From a checkpoint of a small transformer trained on Wikipedia.
Size: 10 layers, width 128, 2 heads of 64, MLP 512 tanh GELU, vocabulary 2088, 2.25M parameters.
Architecture: LayerNorm before each block, rotary positions, no biases in attention or MLP, tied embeddings, attention and MLP in parallel.
Training: a variant of Adam for these matrices, 157M tokens, 9565 steps.
Each number is 128 + 24 x the weight over the matrix's rms, rounded and kept within 0 to 255. Layers, rows and columns count from 0.

# layer 2 MLP down (transposed), 512x128, rms 0.0731, rows 30-56, columns 0-127
[[136 140 133 103 146  72 140  83 131 172 109  89 221  91 122 132 112 127 134 107 157 117 162 117 138 134 119 148  83  77 102 119 114 156 123 136 112 132 129 155 103 146 128 115  94 124 147 139 182 113 124 138  89 145 104 173 134 124 108 109 193 136 106 150 151 107 131 167 136 130 130 142  98 127 151 129 110  88 146 114  71 113 153 119 154 160 118 159 144 152 100 176 129 117 130 155 127 115  70 128 124 130 106 147  84 146 137 119 147 103 141 101 139 123 147 173 147 154 120 131 105 124 132 127 108 133 129  94]
 [111 119  98 149 126 102 105 126 126 122 143 115 147 138 125 129 127 170 148 100  66 174 108 161 123 127 167 147 108 123 125 105 167 110 118  77 126 129 158 167 120 111 117 133 103 111 143 134 155  88 134 145 150  88 174 131 145 140 117 144 113 121 117 181  84  91 125  94 146 107 113 169 139 115 130 151 155 127 133 128 100 139 142 126 110 121 169 124 123 148 114  90 147 142 153 106 110 102 126 138 140 103 153 150 145 114 119 144 144 124 143 136 160 142  93 164 150 133 116 156  70 113 132  88 102 106  79 137]
 [ 68 164  96 143 178 128  98 144 140 127 110 115 113 159  97 162 174 116 107 138 119 111 121  79 116 132 181 166 128 106  69  99 159 117 106 138 103 124  91 130 131 166 179 101 110 180  90 158 139  99 130 160 170 144 181 104 143 104 127 192  66 128 109 134 109 143  99 107 102 134 124 129 127 191 126  74 160 120 120 120 152 115 138 135 117 127 139 116 129 112  83 130 121 153 161 165 116 144 139 110 154 146 110 154 110 106 123 119 146 119 130 138 133  83  84 163 148 158 119 121 136 108 150 138 134  98 141 134]
 [ 99 113 119 123 123 120 102 107 171 145 135 119 143 152 105 135  95 162 132 106 108 126 134  86 122 118 152 121 164 151 151 123 147 116  97 142 127  89 140 168 113 148 118 174 134  92 119  64 105 146 125 139 128 157 132 142 133 116 117 140 177 109 122  81 103 125 155 111 119 140 139 132 180  98 111 161 140 151 158 106 128 118 130  98 117 107 139 171 135  93 120 143 107 110 127 131 160 139 113 112 130 138 147 128  83 127 149 111 141 173 141 117 106 119 119 117 109 144 120 106 114 157 147 149 164 117 146 130]
 [111  98 111 127 122 112 143 138 118 120 129 119 148 116  78 131 126 132 104 116 117 134 140 127 111 107 119 136 130 135 114 129 128 151 131  90 107 115 146 139 164 182 171 116  93 125 129 102 147 116 123 165 100 146 151 121 117 122 132 154 103 146 137 168 133 124 135 119 141 148 138 129  86 120  95 169 138 128 145 131 170  85 134 119 130  85 131 172 120 112 150 108 101 119 135  96 142 127 116 133 151 119 156 128 132 118 106 174 109 128 117 106 144 135 137 152 146 120 137  94 135  98 142 154 110 119 129 183]
 [115 110 162 157 152 133 152 131 113 135 128 141 123  77 108 113 137  97 115 137 112 107 152 144 134 161 163  80  95 160 159 143 102 139  98 135 120  36 139 133 161 153 154 122  97 123 140 134 144 138 183 117 133 139 162 145 100  94 131 119 134 167 117 116 143 123 109 138 119 124  81 169 128 133 123 155 127 149  96 128 127 115 123 155 133 147 141 123 122 107 101 106 173 109 150 110 103 140 115 152 152 103 148 113 172 141 126 111 143 129 123 109 110 122 146  73 122 113 116 123 110 144 152 137 154 116 124 117]
 [186 133 104 131 136 152  90  93 125 106 173 140 137 117 148 110 106  98 169 143 133 134 144 124 106  80 122  92 110  75 127 116 148 173 112  90 115 130 119 133 164 125 103 145 122 100 115 109 159 118 156 107 131 140 100 154 164  89 132 155 193 139 141 109  95 140 148 159 112 136 125 126 152  99 148 147  82 113 122 127 128 140 121 145 120 121 128 141 128 128 162 153 123 146 121 156 129 170  85 142 122 153 104 117 111 106 118 154 117 130 151 111 122  92 139 144 120 130 152 146 109 101 148 126 125 141  89 108]
 [116 141 129 164 127 100 144 136 136 163  96  98 156 119 120 163 111 129 130 114  97  79 118 136 107 149 131 101 162 151 162 164 142 134 132  93 107 134 177 130 103 137 160 126 157 130 135 113 164 150 119 116 131 149 118 149 108  97  95  85 107 130 189 119 108 136 111 101 106 111  55 104 139 142 140 117 111 168 108 120 112 176 131 109 100 107 132 131 139 132 124 147 136 162 173 192 129 148 121 124 151 137 113 142 143 122 145 102 105 102 143 128 119 137 117 106 145 127 125 145 101 113 137 151  95 132 136 104]
 [144 112 155 134 127 138 108 123 131 170 154  97 140 187 137 136  87 105 140 120 165 143 165 136 106 146  72 173 113 124 119  90 103 149 133 113 139  88 143 184 137 159 124  89 120 118 137 139 136 127 117 139 140 128 129 100 123  87 130 114 171 124 164 115 138 108 145 130 123 102 119 133 121 100 133 150 126 117 144 131  75 138 114 112 127 123  85 171 154 131 106 130 123 123 112 127 159  92 129 126 181 127 132 158 123 114 116 147 135 141 119 113 139 137 130 129 117 104 133  89 110 154 109  85 135 144 137 106]
 [136 137 124 126 132 100 124 118 155 114 126 126 138 148 116 118 126 116 146 174 121 112 133 110 176 131 138 131 138 129 112 103  97 142 127 140 129 109 146 134 144 130 157 122 145 103 147 109 138 126 108 131 120 105 126 100 154 129 117 118 182 107 141 121 141  93 131 111 116  92 131 134 135 127 124 129 109 126 130 107 149 115 166 127 129 118 120 145 112 129 176 107 115 144 112 158 106 121  94 156 130 141 127 109 112 136 145 119 136 140 118 141 123 104 138 147 136 118 133 117 147 102 151 110 129 140 121 131]
 [104 166 144 119 135  98 119 150 130 177 111 123 151 130 145 122 123 133 168 100 129 156  98 131 141 131 125 126 162 161 105 162  99 141 125 136  89  94 135 163 101 137 133 110 132 109 164 130 179 128 179 152 173 139 132 143  93  78 102 131  76 100 133  93  82 135 117 132 142 115 125 114 156 126 141 135 126 129 128 121 132 123 120 102  87 143 113 112 131 105 139 143 161 124 133 124 175 132  52 139 117 113 108 151 141 127 112 133 134 156 122 134 144 167  74 118 120 152 162  90 103 131 118 173 116 117 160 129]
 [134 123 117 150 133 149 130 142 138 138 141 134 164  93  96 135 105 133 114 119 155 105 154 125 138 140 143  85 130  86 160  67 128 119  97  90 156 213 182 153  82 120 138  79 134 146 128 139 165 134 118 153  93 114 143 167 117  75 115 104  49 136 133  84 167  94  97 146 142 135 152 121 153 154 143 123  66 101 127  95 105 165  77  90 142 114 132 137 123 111  74 115 130 137 138 146 125 160 148 112 124 175 130 142 155 119 170 176 117 125 130 128 154 127 144 161 132 152  98 133 147 112 108 152 114 131 161 110]
 [154 100 128 173 115 120 112 153 153  97  91 104 137 123 117 129 120  96 115 130 144 140 129 157 131 127 107 132 133 137 125 165 124 143 134 132 133 171 139 189 100 103 158 156 144 118 158 141 182 131 136 118 126 102 113 158 107  82 157 133 124 113 150 138 136 154 147 139 184 121  91 125 115 151  69 116 143 142 158 142 136 133 112  87 104 143 120 104 130 105 157  77 156 126 131 124 134 116  83  81 125 120 115 136 127  94 152 133 134 143 141 125 125 108 102 150 134 132 127 129 123 150 126 131  91  95 101 110]
 [116 131  92 127 128 116 128 115 111 108 144 153 106 145 140 149 115 119 134 116 125 130 118 142 147 123 143 157 121 115 144 103 131 120 131 114 120 104 115 164 178 142 126 107 121 106 132 120  95 155 136 148 100  92 135 115 159 130 171 136 144  96 111 160 140 154 115  83 110 143 130 125 135  89 118 106 117 134 123 128 146 151 144 124 145 102 117 162 138 143 123 146 142 125 127 190  63 137 120 124  92 133  97 197 133 139 127 157 133 121 112 158 134 114  99 145 142 118 150 132 147  99 120 114 147 130 109  99]
 [117 138 138 127 140 142 141 160 122 126 169 137 117 148 135  92 119 106 107 137 134 122 123 113 132 151  85 129 149 128 135 131 100 129  87 134 117  70 109 127 188 141 114 114 120 111 121 108 113 101 147 142 116 111 144 147 113 153 125 124 164 122 112 108 130 121 114 153 129 132 111 136 123 135 130 129 134 127 135 125 129 157 119 152 116 102 157 168 119 138 120 125 126 125 109 139 119 130 137 142 125 139 101 117 187 121 112 173 105 122 117 128 124 134 146 114 148 113 159 134 111 116 121 124 144 131 104 168]
 [116 133 163 107 161 120 130 129 116 128 140 137 173 119 149 141 168 157 150 122 144 116 135 136 112  92 148 132 124 110 105 115  81 151 107 152 175 106 120 157 106 115 103 133  98 144 138 127 140 157 138 111  67 132 147 147 133 121 129 105 126 139 112 144  74 155 120 122 137 130 132 150 163 113 149 146 130 116 144 115  76  88 127 120 103 124 125  87 114 140  87 133 120  76 144 121 140 134 160  95 119 132 113 166 129 143 161 135 126 122 122 141 140 135 160 137 138 129 101 129 109 138 129 123  69 141  93 160]
 [108 142 134 132 118 124 137 109 109  85 166 114 138 116 109 131 157 131 120 129 141 108 154 115 145 137 143 145 109 103 103 126 148  85  87 156 176 158 152  99 163  84 114 153 104 129 141 162 130 128 102 168 131 127 133  96 138 132 111 157  69 155 148 152 156 125 148  88 145 142 112  93 122 167 161 112 139 118 112 133 147 113 129 158  96 112 133 117 114 125 128 129 121 139 128 147 106 120 109 117 111 116 144 146 136 123 120 115 176 109 120 141 136 139 105 136 150 145 113 135 105 107 127 121 140 136 108 119]
 [118  98 139 155 163 121  88 139 126 163 126 135 131 147 138 125 111 127 145 170 121 125 100 109 133 118 153 123 109 131 137 134 134 144 146  96 120 109 128 110 131 129 149 106 142 125 144 147 100 146 138 173 114 101 157 165 166  89 136 118 129 131 100 116 121  84 161 148 140 118 106 111 123 174 119  71 100 159 120 128 136 157 138 114 115 126 134 122 124 153 134 136 125 119 135 111  99 113 119 126 120 168 137 147 120 151 131 163 124  95 125 112 139 136  97 114 145 112 139  92 136 141 152  97 111  95 117 120]
 [104 115  83 128 164 160 154 113 131 119  92 145 125 142 144  79  85 150 117 129 117 132 130 117 116 121 119 138 154 110 114 149 135 166 140  82 107 201 146 129 106 106 159 136 120 121 174 127 141 146 132  98 138  88 138 125 129  87 146 119 134 108 112 139 174  57 130 133 156 130 155 110 159 106 141 136 121 141 107 130 149 114  99 163 119 111 134 100 139 113 126 106 123 147 116 155 125 134 136 114 132 130 147 106 113  95 139 147 126 139 149 127 124  91 114 155 152 101 135 117 126 128 162 135  82 127 142 158]
 [151 125 142 125 150 120 128 158  95 138 125 150 150 156 133 100 160 102 113 111 123 121 109 143 127 101 153 125 113 122 125 154  99 148 121 164 150 146 111 144 149 100 164 136  99 156 165 125  96 100 148 130 127 121  96 112 144 146 113 123 147 127 140  80 136 140 131 148 142 158 123  87 145 102 145  90 110  88 120 114 137 113 198  71  93 139 148  81  96 128  97 133 144  94 162 142 158 157 108 123 135 159 160  85 133  95 151 103 129 134 103 144 105 143  97 148 163  87 154 131 114 159 147 142 126 124 101 144]
 [147 149 108 138 150 122  93  95  99 148 178 138  71 143 170 125 137 115 108 192 123 169 116 160  81 149 121  73 129 119 141 151 131 119 166  73 103  49 122 112 141 103 144 146 146 122 137  44  51  80 132 143 156  97 147 104 107 179 131  90 110  63 115 126 150 114 174  85 146  92 156 121 110 153 154 155 153  98 175 166 125 126 151  84 183 148 127 186 106 120 174 137 130 136  66 152 155  53 116 128 147 133 137 127 135  94 149 139 142 147 190 127 146 172  73  78 102 158 110 151 118 126  89 120 140 161 214 131]
 [126 106 133  85 126 142  92 133 137  99 144 135 120 127 149 126 165 109  93 119  91 113 132 132 158 104 129 112  89 114 146  91 130  48 118 127 160 140 115 134 152 152 115 170 133 136 119 137 178 153 103 139  87 105 148 104 149  74 142 156 137 136 122 123 113 136  90 147 117 183  86 146 103  89 108  85 119 189  72 143 108 118  89 153 147 162 146 164 119 128 159 139 144 169 108  98 115 158 164 135 131 174 112 125 133 140 134 124 148 151 151 110 159 128 158 121 117 126 107 140 155 152 124 115 114 122 109  95]
 [166 101 124  96 139 134 138 110 121 139 137 116 161 155 120 124 135 106 128 117 137 138 148 137 108 132 130 132 122 116  98 117 127 157 143 142 109 115 129 204 123 124 136 140 116 138  93 138 148 106 140 118 124 120 148 111 142 132  93 105 138 117 104  98 131 155 113 143 147 134 107 132 144 129 131 118 126 142 143 111 106 120 114 128 123 128 153 162 107 127 143 100 112 131 132 110 123 124 128 119 137 125 119 154 168 108 128 101 108 127 120 145 123 126 121 124 131 133 122 103 128 141 140 153 111 136 142 168]
 [135 126 120 155 120 105 151 112 140 113 153 126 133  99 105 142 144 168 145 105 107 146 171  90 133 132 130 119 116 120 137 162 124 137 111  97 131 126 114 141 146 140 127 145 132 111 127 127 133 103 118 137 135 105  90 120 121  92 123 143 132 150 160  93 136 131 120 135 132 147 144 137 109 146 120 127 142 107 152 132 155  77 134 146 113 122 151 138  74 137 116 113 121 143 145 120 132 112  98 100 150 106 156  99 115 151 144 103 117 112 151 130 119 106 138 107 110 167 131 144 107 142 147 123 142  86 150 143]
 [122  88 157 120 142 152 115 124 147 196 113 148 139  70 117 151 114 120 172 132 148 164 171 115 112 153  96 162  92 108 178  84 106  75  81 164 151 118 161 127  86 131 121 107 156 172 122 122  89 147 182 147 172 121 103 116 151 132 105 155 173 152 174  88 160  92 139 119 170 163 143  90 145 147 127  93 108  43 115 119 109  69 116  93 145  79 129 120 125  84 145 135  96 140  80 110 121 164 173 155  90 166 138 104 133 170 121 175 135 127 160 111 133 165  85 122 135 152  91 152 142 147  70 113 131  80 105 146]
 [111 147  95 134 166 137 148 114 116 190 100 144 109 127 145 125  47 186 118 136 121 112 122 130 159 101 139 118 152 100 139 127 115 117 133  97 123 235 164 119  97 124 121 122 125 116 149 103 161 102 132 111  84 108  98 110 128 121 133 135 159 119  95 129 184  58 138 112 136  97 153 134 115 122 161 126 126  72 174  90 170  78 125 131 154 143 125 122 134 135 128 162  85 139  69 154  76 108 138 135 144 147 131 103 130 121 126 114  82 157 130 170 156 120 163 118 176 122 137  96 145 123 109 158 123 121 117 161]
 [153 136 183 129 143 121 111 143 124 155 159 166 170 105  88 134 115 127 128 132 128  42 115 120 145 116 120 128 146  93  81 122 170 179 178 122 103 158 130 159 153 145 129  96 134 117 106 166 144 123 131 146 122 127 113 110 128 141 115 141 116 150 158 132 105 123  86 140 112 144 103 117 107 165 127 100 157 118 102 110  97 129 128 112 127 134 145 171 161 111 137 162 157  77 158 130 174 121  81 158  86 100 119 127 120 136 135 151 109 105 101 147 156 147 130  99 121 112 112 110  88 156 146 117  83 105 112 124]]
# layer 2 MLP up, 512x128, rms 0.107, rows 31-57, columns 0-127
[[175 134  60 146 125 129 130 121 114 118 100 131 116 181 162 101 141 142 115 129 119 123 135 141 118 130 142  86 151 110 149  95 138 116 111 136 104 109 107 166 192 142 162 143 140  91  68 102 120 150 130 152 135 118 107 114 111 131 165 154 116 101 160 117 114 135 160  91 164 104 130 135 116 136 155 126 123 139 127 153 133 141 109 102 117 107 138 143 149 126 147 114 169  82 146 112 138 111 139 147 129 125 138 135 111 131  89 158 112 118 146 144 117  83 153 146 139 167  99  82 151  92  60 159 128 114 102 141]
 [129 141 108 139 127 166 148 159 145 121 140 110 108 112 104  88 164 107 138 167 102 126 131 139 134 156  92 122 164 131 143 117 180 135 167 142 124 107 139  73 147 112 127 145 146 158 100 103 114 136 143 103 120 116 155 145  78 150 150 148 155 121 164 152 169 119 135 146 120 113 116 156 163 135 186 125 146 128 107 128 107  51 133 112 100 123 100 151 119 149 155 123 125 107 142 121 150 115 135 153  57 107 108 137  91 103  89 149  98  87 171 138 176 144 116 155 109 112 128 101 142  82  81 139 175  68 110 181]
 [128 157 136 204 125 149 156 169 109 107 113  86 119 126 144 129 156 117 151 108 147 157  97 106 163 116 132 132  97 130 127 116 113 125 161  94 142 108 124 116 144  83 140  99 163 138 117 193 126 103 134 135 137  81 128 181 136 152 117 130 107 116 113 141 154 161  92 118 177  92  83 127 126 134 169 113 167 133 111 206  89 169 108 108 123 110 122 132 107 194 132 143 114 139 111 113 119 139 125 154 130 135  87 135 182 163 102 123 153  76  96  81 122 120 137 134 142 143 146 188 150 108 123 148 135 149 136 173]
 [119 127 126 125 141 126  72 126 129 150 109 124 125 131 170 135 142 137 129 157 131 137 115 135 143 172 151 163  91 135 143 141 111 101 140 136 165 110 111 121  89 101  85 139 141 142 123  97 110 128 118 147 149 112 104 123 106 126 118 100 129 115 133 102 120 152 124 149 115 125 107 111 166 124 138 127 100 114 126 140  82 159 135 163 122 131 146  95 122 124  93 110 147 130 125 116 122 132 168 128 155 148 114 126 111 176 188 123 170 156 105 134 111 118 140  96 106 144 111 153 123 156 115 113 128 116 107  72]
 [159 130  43 133 126 116 115 157 133  69 143 144 147 142 155 110 172 134 135 116 101 134 108 123 152 119 121 139 144 148 137 158 125 103 143 176 112  93 129 140 117 132  97 153 119 165 144 140 139  84 109  91 144 131 118  98 156 134 122 128  99 100 120 118 104 156 127 133 136 115 171 130 121 106 107 121 119 103 122 139 156  89 116 124 149 162 136 110 148 126 109 144 149 108  92 133 139 161 133 154 133 171 148 137 126 120 142 110 106 118  80 137 158 136 158 165 104 145  74 100 106 139 127 123 133 161 103  80]
 [153 167 133 167 135 107 127 122 101 209 115 163 126 143 142 136 107 149 142 141 132 174  94 166  89 145 145 112 160 131 123  95 129 106 132 124 114 149 142 113 145 143  99 116  99 107 133 106 100  69 140 118 118  81 111  93 180 121  94 139 112 120 112  76 171 103 117 100 128 140 127 104 117 167 115 124 146 130 140 140 107 124 131 156 174 137 111 111 135 159 151 107 117 149 121 135 179 108 174 151 124 143 169 142 158 148 131  77 131 113 135 110  72 118 123 120  91 144  90  90 139 149 101  88 153 119 164 125]
 [125 138 113 153 115 107 152 128 110 155 163 182 105 126 142 133 130 148 127  96 147 117 104 164 103 111 132 156 152 138 137 136  83 104 110  97 111 142 130 113 121 105 133 164 113  80 126 140 108 115 136 111 154 143 134 102 142 156 150 104 156  92 116 125 127  94 124 134 113 114  99 118  83 124 142  97 159 137 140 106 105 106 155 152 117 164 125 162 169 147 165 164 168  91 127 131  90 116 171 125 101 146 114 133 132 133 144 161 151 112 154  88 173 149 135 152 128 120 103  92  97 167 124 126 123 155 111 130]
 [130 182 132  92 138 120 165 140 122 106  96 136 116  97 117 144 164 150 121 147 113 103 135 126  92  96 129 108 123 130 107 123 164  52 146 105  80 130 112 109 109 131 116 180 144 146 144 186 120 101 125 114 139 129 131 149 135 150 126 110  94 131 112 127 145 163 130 128 137 132 108  89 149 148 104  96 151 142 100 118 134 126 145 187 130 122 157  66  95 166 123 138 158 154 123 128 124 139 137  99 112 131 148 106  96 147 165 124 113 129 147 132 133 132 122  80 153 156 107 170 141 113 152 170 122 141 117 147]
 [134 119 154 106 126 151 130 109  78 114 134 127  93 140 160 138 173  93 111  90 105 121 144 147  92 100 121 133 125 150 159 160 108  97 146 136 113 121 151 134 138 142 106 134 129 122 158 154 137 121 155 131 132 103 147 154 118 113 105 142 176 161 102 109 152 131 143 146 177 135 122  85 132 122 155  79 152 111  86 143 152 148  98 172 114 187 157  94 148 177 131 148 119  95 111 121 124 131 155 135 141 159 109  97 108  85 107 119 122 141 142 142 155 140 132 109 123 164 129 114 140 115 137 145 118 117 166 126]
 [159 123  94 156 107  94 131 110 148 142 157 138 184 133 117 166 142  71 143 122 129 145 109 162 150 139 127 161 141 129 139 122  72 123 101 143 104 119 131 121 159  90 132 106 131  93 139 143 126  99 154 106 114 160  90  92 195 114 116  91 121  92 118 123 134  98 163  82 155 119 105 117 134 142 145 101 113 131 108  95 157 114 142 127 112 115 134 163 153 108 114 153 113 113  79  84 133 130 157 149 107 187 174 189 120 150  93 139 140 143 109 105 101 123 123 177 110 138 109 103 145 158 123 159 133  98 165 107]
 [126 123  63 194 126 144 159 124 125 137 108 115 154 141 110 112 139 186 134 106 133 121 121 133  76 104 169 144 162 154 155  83 156  51 141 126 113 159 115 108 122 119  87  76 112 115 116 130 113 121 109 108  89 140  71 108 119 129 132 105 145 148 155  84 132 126 143  94  98 129 133 119 127 158 165  89 130 100 137  97 138  93 163 123 153 175 117 141 158 119 122 112 143  83 124 127 121 139 146 130 169 179 170 130 101 157 153 162 138 144 134 128  72 115 151 119  96 135 110 121  96 152 100 159 176 146 115  97]
 [108 109 152 158 108 105 119 117 126  93 153 108 140 126 112 116 113 108 154  79 133 156 158 174 122 128 152 125 126 125 174 105 161 136 110 133 141 129  98 108 142 164 112 118 110 122 123 147 118 135 146  98  96 114 131 149 129 143 155 116 151 149 152  96 147 137 142 126 120 125  98 114 137 143 140 158 157 113 150 131 158 124 107 103 119 167 107 114 149  99 189  92 123 122  80 120 113 130 125  91 114 136 160 110 114  64 105 136 169 155 168 113 130 148 140 151 112 110 139 108 108 121 124 144 131 117 139 165]
 [156 126 140 143 108 127  97 135 141 136 166 108 149 114 123 104 121 149 128 134 138 134 119 111 119 104 123 114 117 146 117 116 142 143 131 124 125 137 121 123  87 123 138 116 152 134 136 134 114  79 123  90 180 141 100 108  92 119  97 161 135 143 146  94 109 108 136 148 134 144  89 117 132 158 119 152 131 136 166 120 123 134 114 110 113  92 137  95 125 157 136 108 138 130 135 111 190 107 139 146 140 136 146  91 158 130 159 103 126 133 164 117 122 141 144 121 139 150  96 118 100 133 146 105 113 148 131 138]
 [152 135  82 137 111  99  88 130 134 129 118 120 167 124 115 152 113 141 126 106 130 120 127 122 126 104 149 149  91 166 103 163 182 117 142 124 125 118 151 138 104 125  92 144 125 159 159 110 100 120  89 120  91 144  84  93 138 121 101 127 100 100 113 132 153 133 165  95 137 113 120 103 148 151 115 145 131 145 141 152 142 149 166  87 178 105 128  79 162 130 108 101 143 118 124 127 112 129 125 172 115 141 133 147 127 138 182 126 120 124 151 122 126 129 133 133 122 143  92 125 135 136 108 142 139 138 106  76]
 [102 155 132 115 136 114 133 128 102 130 151 111 169 176 162 105 176 176 141 148 130 102 177 148 115 109 110  94 151 142 125  98  86 130 118 170 123  96 151 128 174 100  78 142 120 136 143 126 109 175 109 120 155  69 142  93 110 114 135 136 154  95 121 130 110 123  96  83 105 121 118 135 133 118 135 125 158 146 169 100 158 102 119 120  82 120 130 106 131 140  89 107  77  97 151 126 155 135 145 100 105 150  96 144 118 117 126 110 107 130 115 105  85 122 158 132 123 148 117 139 118 113 129 118 147 112 138 159]
 [160 156 115 108 148 136 165 142  83 112 137 100 105 121 106 102 155 142 137 137 105  78 195 134 155 132 130 110 139 116 133 155 118 133 133 120 124 140 127 106 124 118 123 148 164 128 113  95 111 116 143 132 138 145 110 165 126 127 143 186 130 109  95 151 164 112  98 156 178 101 126 157 136 125 134  57 165 104  96 170  99 110 166 151 108 128 152 108 120 170 145 102  79 102 131 122 108  82 118 158 111 126 150 122 126 109  85 134  75 137 151 126 120 112 123 160 111 150 134 151 128 124 127 162 180 108 120 137]
 [109 147 138 112 146 156 119 136 102 103 123 140 170 127 140 130 121 152 121  96 144 112 213  99 131 167 112 108 128 138  84 125 112  51 135 134 134 122 140 117 120 139 170 190 115 148 131 125 123 116 134  73 146 161 169  91 104 143 145 108 137 143 104  91 148 110  88 121 121 118 131 114 160 122 152 109 105 107 114 179 108 111 144  66 138 134 173 127 116 129 165 145  84 152 121 125 142  95 139 119 161 117 154 167 130 136 121 112 135 111 143 131 144  95 117 108 109 133 119 140 139 146 125 142 158  96 135 124]
 [108 163  86 106 140 123 106 128 110 172 104 175 138 135 155 131 135 124 101 112 130 131 144 117 119  70 115  98 151 169 122 132  73  87 148 126 115 120 169 130 146 103 131 129 159 124 152 120 109 112 141 124 103 153 102  89 134 120 135 138 166 155 120 102 141 113 112  89 139 149 140 124 142 111 168 100  88 124 148 136 155 104 141 111 142 152 118 115 138 134 159 178 119 129 138 118  98 110 173 114 135 173 149  93  89 146 114 102 104 117 154 150 164 127 146 125 143 154 137 123 155 126 131 107 115 128 142 111]
 [172  91 120 109 140 153 129 119 119 106 154 106 129  91 186 134 151 136 111 112 128 129 127 129 156 115 128  74 125 131 161 135  97  98 126  64 138 127  94 106 122 118 161 107 177 151 110 145 128 118 119 136 104 145 119 158  97 134 127 143 137  97 107 202 100 132 156  86 161  98 130 153 104 148 105 147 122 150 109 135 111 136 117 178 160 156 173 141 154 134 135 140 109 120 127 124 137  90 173 143 108 125 123 113 132 141 141 123 118 125 162  96 176 126 147 141 135 129 128 116 129 131  69 104 140 115 120 167]
 [112 140 146 153 102 152  65 141 128 124 107 123  95 139 199 157 122  81 117 186  83 148 143 131  89  97 103 139 147 168 156 110 105 128 142 116 147  89  95 109 108 103 148  83 180 118 105  84  96 122 119 158 132 112 115 114 113 132 167 149 139  91 105 170 119 130 160 114 125  98 121 127 152 113 155  94 159 115 134 145 134 121 131 113 160 110 214 151 133 130 181 138 118 129 144 152 106  92 115  89  89 132 170 144 129  74 120 142  92 130 195 100 111 133 113  94  88 156 179 117 142 115  69 162 134 146 150 124]
 [111 133 128 139 110 156 168 124 148 144 117 101 163 129 167 103  98 177 139 143 130 107 145 110 119 131 121 117 132 138 156 135 133 150 106 147 143 119 125 138 158  95 106 104 100 138 119 128 111 111 161 102 176  81 123 119 114 122  98 125 114 113 152 119 156 100 128 119 129 108 147  85 166 151 151  89 135 105 133  75 113 150 124 136 114 115 144 166  93 114 107 141  85  83 118 143 117 114 126 168  99 136  85 140 149 106 106  77 130 112 107 129 119 129 110 157 116 121 161 123 100 128 134 138 139 195 181 137]
 [116 125 130 118 138  86 110 152 130  88 111 146 111 117 134 168 116 105 138 107 147 114 120 143 153 106 147 148 129 150 136 120 118  98 114 106 142  97  73  93 110 147 126 109 130 105 130 186 133 165 115 101 131 132 112 121 141 125 185 123 127 170 147 168 125 127 118  92 143 131 130 110 128 144 129 134 153 130 154 139 137 129 124 102 137 113 115 128 140 133 121 128 148 100 145 120  96 110 131 153 144 146 157 137 142 129 170 144 156 159 155 133 116 146 118 137 125 138 175 179 133  95  93  91 128 106 138 116]
 [131 156 145 102 122 108 168  98 134 125  95  87 113 119 139 102 170  81 128 122 104 149 122 143 146 171 152  85 156 114 118 141 101 110 142  90 113 100  93 137 177 113 143 108 137 126  90 143 113 126 151 126 100 115  98 107 108 139 144 151 116 130 137 126 113 143 103 113 127 102 136 132 128 107 123 162 172 113 128 162 118 156 144 129 137 141 168 103 112 117 132 147 157 155 148 136 107 153 111 113  99 112 121 126 129 181 132 140  89 160 177 122  80 118 139 148 130 121 108 157 131 150 131 101 160  98 154 164]
 [124  99  79 150 133 137 157 118 149 143 117 104 166 212 112 151 139 119 134 130  79 179 162 141 125 131 166 134 145 184 130 127 135  89 143 101 100 142 160 105 139 164  69 107 165 127  68 146 124 133 120  88 114 158 146  76 105 127 124  66 176 140 131 110 148 115 153 164 112 109  83 143 152 125 164 127  77  85 168 158 154 107 124 117 125 154 124 108 131  95 130 127  80 151 105  96 138 130 134 135 155 151 118 133 102 111 105 141 111 130 124 136 114 126 110 139 124 179 104 123 107 134  80 177 191 126 149 108]
 [120  90 127 131 120 168 137  88 138 205 111 164 124 129 157 129 150 120 150 128 115 163 110 124 166  83 132  92 144 143 108 104  48 142 140 112 140 130 164  86 106  93 135 133 138 120 125  98 138  91 129 131 170  59  78 133 132 112 167 174 199 174 103  85 208  96 127  69 127 136 112 102  97 126 156 108 130  99 152  94 177 110 149 131 129 135 133 149 178 104 126 147 102  97 120 122 107 102 147 135 110 136 145 113 106 114 103  85  97 161 118 145 113 109 166 107 128 147 127 146 137 116 130 155 149 140 186 115]
 [104 161 141 119 139 144 176 124 115 102 121 116 118 106 129 152 119 131 141 149 128 154 107 102 128 151 135 157 140 133 160  93 113  83 120  94 128 144 131 111 127 107 161 175  83 161 146 159 126 114 107 130 138 164 152 151 119 123 159 119 121  93 152 146 112 124 176 139 109 125 112 132 134 122 140 126 114  60 135 127  99  99 102 151 146 133 119 105 113 127 131 144 119 102  96 105 117 130 143 135 157 148 155 160 107 128 128 135 135 153 141 126  94 120 138 133 113 137 113 113 153  93 119 129 129 150 144 159]
 [ 89 136  81 144 111 119 190 166 110 148  83 137 110 172 116 139 101 131  88 124 110 151 149 139 105 155 118 101 109 187 130  91  75 130 133 162 125 102 101 101 128 116 117  81 154 101 113 124 120  78 118 113 113 153 114  96  88 158 180 117 103  93 123 123 114 102 104  95 119 116 150 141 164 110 106 153 122 121 104 110 113 149 175 116  77 136  95 109 172 137 160 114 143 145 166 127 134 101 139 116 132 204 101 127 123 115 119 159 177 123 184 127 151 139 120 149 126 141  75 154 115 140 125 140 123 196 123 177]]